python train.py --n_layer=10 --extras=["capped logits"] --grad_clip=0.5 --doc_mask=true
Each number is 128 + 32 x the weight over its row's rms, rounded and kept within 0 to 255. Layers, rows and columns count from 0. Numbers have three digits each. The size before them is the row's rms in percent of the matrix's.

# layer 3 attention key, 128x128, rms 0.215, rows 0-42, columns 0-63
090:143115184133118158143097096123085116112140162185194097170141124140150144145113108134122162168169147092124140163118110079109158086208111129152170150116177128115132144095085226168199128141183128
092:151062134071142101161106122105147101156132102110085194143194059097128202095135136107132142131134144069170129127154129118159149083097129164111141152091197130099132121085081109133132146171122107
086:109081073145134110078103074085081112130186129158142121109163104181101138157094195172092138106124128173098158172176120125157151204111112160081153127080153144154122105079143178134094098122079148
085:112148121089042176095145103103184127178116163139111122134104108095198104026085110129140072109084179183153126111155106137131187103134153155203099088078109134070121119116149124153182157143121135
088:111128135107153170129220084229152079164115118085064106144164165098114111122057138082105096081133142105161103095150150099146102099137179115151146134150096155081118124146082174120144134115103106
084:124100110142138144169154118063076158078224125105160100160111122148077127154144124147145185103129088130120137091167150124132112035120101142131121109138151086151124135124088167116143148161124178
084:158157093154163173076122155154089106069111106105163168160139090174100132196115097091126156119163090115170130110121146214110148083148136094101086114136101079148094134166075085113086117158122099
088:108172136140147070168110105196096048121147136117158136129125083123113105188133092154105127120145156110134134135089144114145130114153103055137114109083057160119109156129110067111137125156182207
090:132123117151147170094086141171169101085091196182088148124126130143116157142111130126156151130096116119097108160069106096187174102152139129082114090183057163122165085154070144087097101127118156
089:078140101139116067094102125154107167188142148160120107099109147139141111190077146138193148147167083128088111128147028097103131103153165141118179111158101178168138156163147111163156134093093149
087:068128220116126143128086121078144094106125107083093140156134130127125151113082148159118101188083121147096111157098124141037065157137139124120122143085141228104106158153123181156101116121151173
090:132143088159114091121055084134114121137163155103130111109170181130150124141156115134077090146115121180174166138138110188190060097179148099155088172130136115114178082140115181128120143112155124
085:174118103155143116106095135139126101084140139126122109151135170149114194143115114117074118135206169142140156134146102116120067104108108106130144147149077135160163157174094086170095128105170162
087:177162168152117059165184129204112124151153129127075095173170110131160141202094062128147147102130144138123128148078079113130114142114138150197133108072111137085102165138053152093107202183177129
098:165115124171147122094104127041108183126162143150105150110113130198169167145132145126149112100139129134082178112128170117140113144153097120109107153109152122120083065153133112160145146121126191
085:110090143146120138173150105152082126100180236111093143156051141145124042141085138128159156080091129154120072144151040138138129092122168147108165179122161126109129213147136125112132160112151117
087:122171197107115167171136106170159125103148128129095173085130149191076159131167154141147090090155143107154126134163096153164113143121156105104141120146134120188127103171178134033062134159121124
101:109173073119073125100128137090150111141139087130107156049126091096122096140093168093157164135142125161040076126132134116069103139142157095103092163153137125114149143090133146163200191143101137
086:155115109143120127095112155129093121177133186120125156128099122061139154117132099158111149128095038141144128133105119106096106089076108173118172121181137120184165083113117120079050112129183078
086:141127085105190155162104147121128135164097198100058125129115134111167092118103156161139144122134114125163157126135157142110156126131085101166154141083125130134223118112133163103087108038149134
095:110164126150087176116142138154136093107165158131132148132134165129084143143085096074136102077168102161146141200089100119123119113088092147066166142133153135198146130118128137157108102130120105
081:161079093166169145163096123198115149165153129153126127121141140157145122164120160047117120151130070117097173157126046147064183094085136056114102102159161131122187152106132103089085128148062170
083:135129172139117121123125148100213078111123142117113113129110118152179232113086096099117174109097154147159138144123153101109100118122127176143116083147144142100157154113058175136153127123138152
091:126106128154144103075128120118155141153075179127168115064134142134139108150132102148111153131133132135122109190147102076138198142081097143130113102131138087128151129120120158137152115106081092
085:093083124137155108088099068111157120089120127138108104127187126174114123215135149156112126141175087144117132111118153105108118073083127137156141189108164160132127118085183105145119091138156130
092:086100133178049122143139142120105138141132165171168068056129089186103107124076114148134119142179126131130148160102084162139197093090099201136138165141139154134094138129152094145195114137109027
093:147103143179125058144090129125163172115125012107146107135152140180146135186085139124138120125178121130087104130066155093117130125147063176082166128124095120146143108089108100120143114081098143
093:151131118088118129174123176109109119211137098134090089125171136055137209079125103066150166157128160105137171176082156135078112115110096169183076122132114132136103157204117075176108128084098137
088:153115151154113135130049089109083086046143092100158108148133089154139153144145174107151108096099170131162074199061125140134162134134118148153145110110147151169143117141170121104169125168069124
087:137161128157156148209132143120149115171141148124177180111169103120101103120087159135122155102144079140136145153114095148166150105142123125088057135130132194116125099057089187120088096126151060
079:193128060131131166087164114170134098087146156103177083123117167142082190171128163151115176122121091165130091178123095128141144106097125063082137102123105083089108093116130084180181131117141140
092:157124101088080173102113136163103061119079148154074153109138107166078092148105142110104152110114092176163143114105126140140093150136091188132139110132132167120184176146086144147151121102166166
097:139106153199086154151102127162116091100067169128128121072166128120135127083136126084127114143127127076067136102159117174140122193089118129137115106136132129087134137068147104096176138119173110
094:144133134154170142087092173148051126115131174129141134119122156150107102115128104074175144103181106167070088117139159160154102167128157188129160148194088165134110128167123170164133183164122054
081:107135119223145168076187133090124075099118117128140108139099142038112101128128169180155092123161078115131111202131134114088154133153158084107105145147120153096133188159160052125125149143124116
090:132135092114094083113123113147141075086145117142091076067170120110203154111183132123113113197068126116117147144102097133153129177123074102207061190154106175122120152156128170099142146123083163
081:137102099161124082118089167042076181131141089143124105116117081148165145204093141102129096171123105158127119125091118159126190127151062132162100183172166140130101127172146128098160110128135070
104:156128128103158123146119118099110120098091150149165176117134107155130182142073138168093093164142176099119142064081188130208157117092186101121106096099113085085097093145047161117135104122099211
093:100147102184155128185110109170095187092126130130110102092127088135140219162121131132081123084147112100180120145125195155114172091107082141159155122111109094174122158112099103124136051150189146
084:139091139155108089133107123137102141147114167097072126160073176115140123157149125094102175118132125122134141137165085155106108159089130125098150062094107090118174151136173099121089070129175103
092:115144168085118149145161170146134134106059148150100175197112183110104117100162120080134076090146118096139115159096169162072125141138179119202124136154168118096086111164116144092168142148124121
096:171132105104186149159096117140104104124166186182082125097076150097163169061081072174091135169119133179179140132115148121149113139136157155157095160157056084157122129122117080144097117084090094
092:124114086144177168102104138105122125124160136116099159178135139204105123123158158191148126064118135193080134141109109123168122126118109153118174141118122116138100100107164137123152091141113061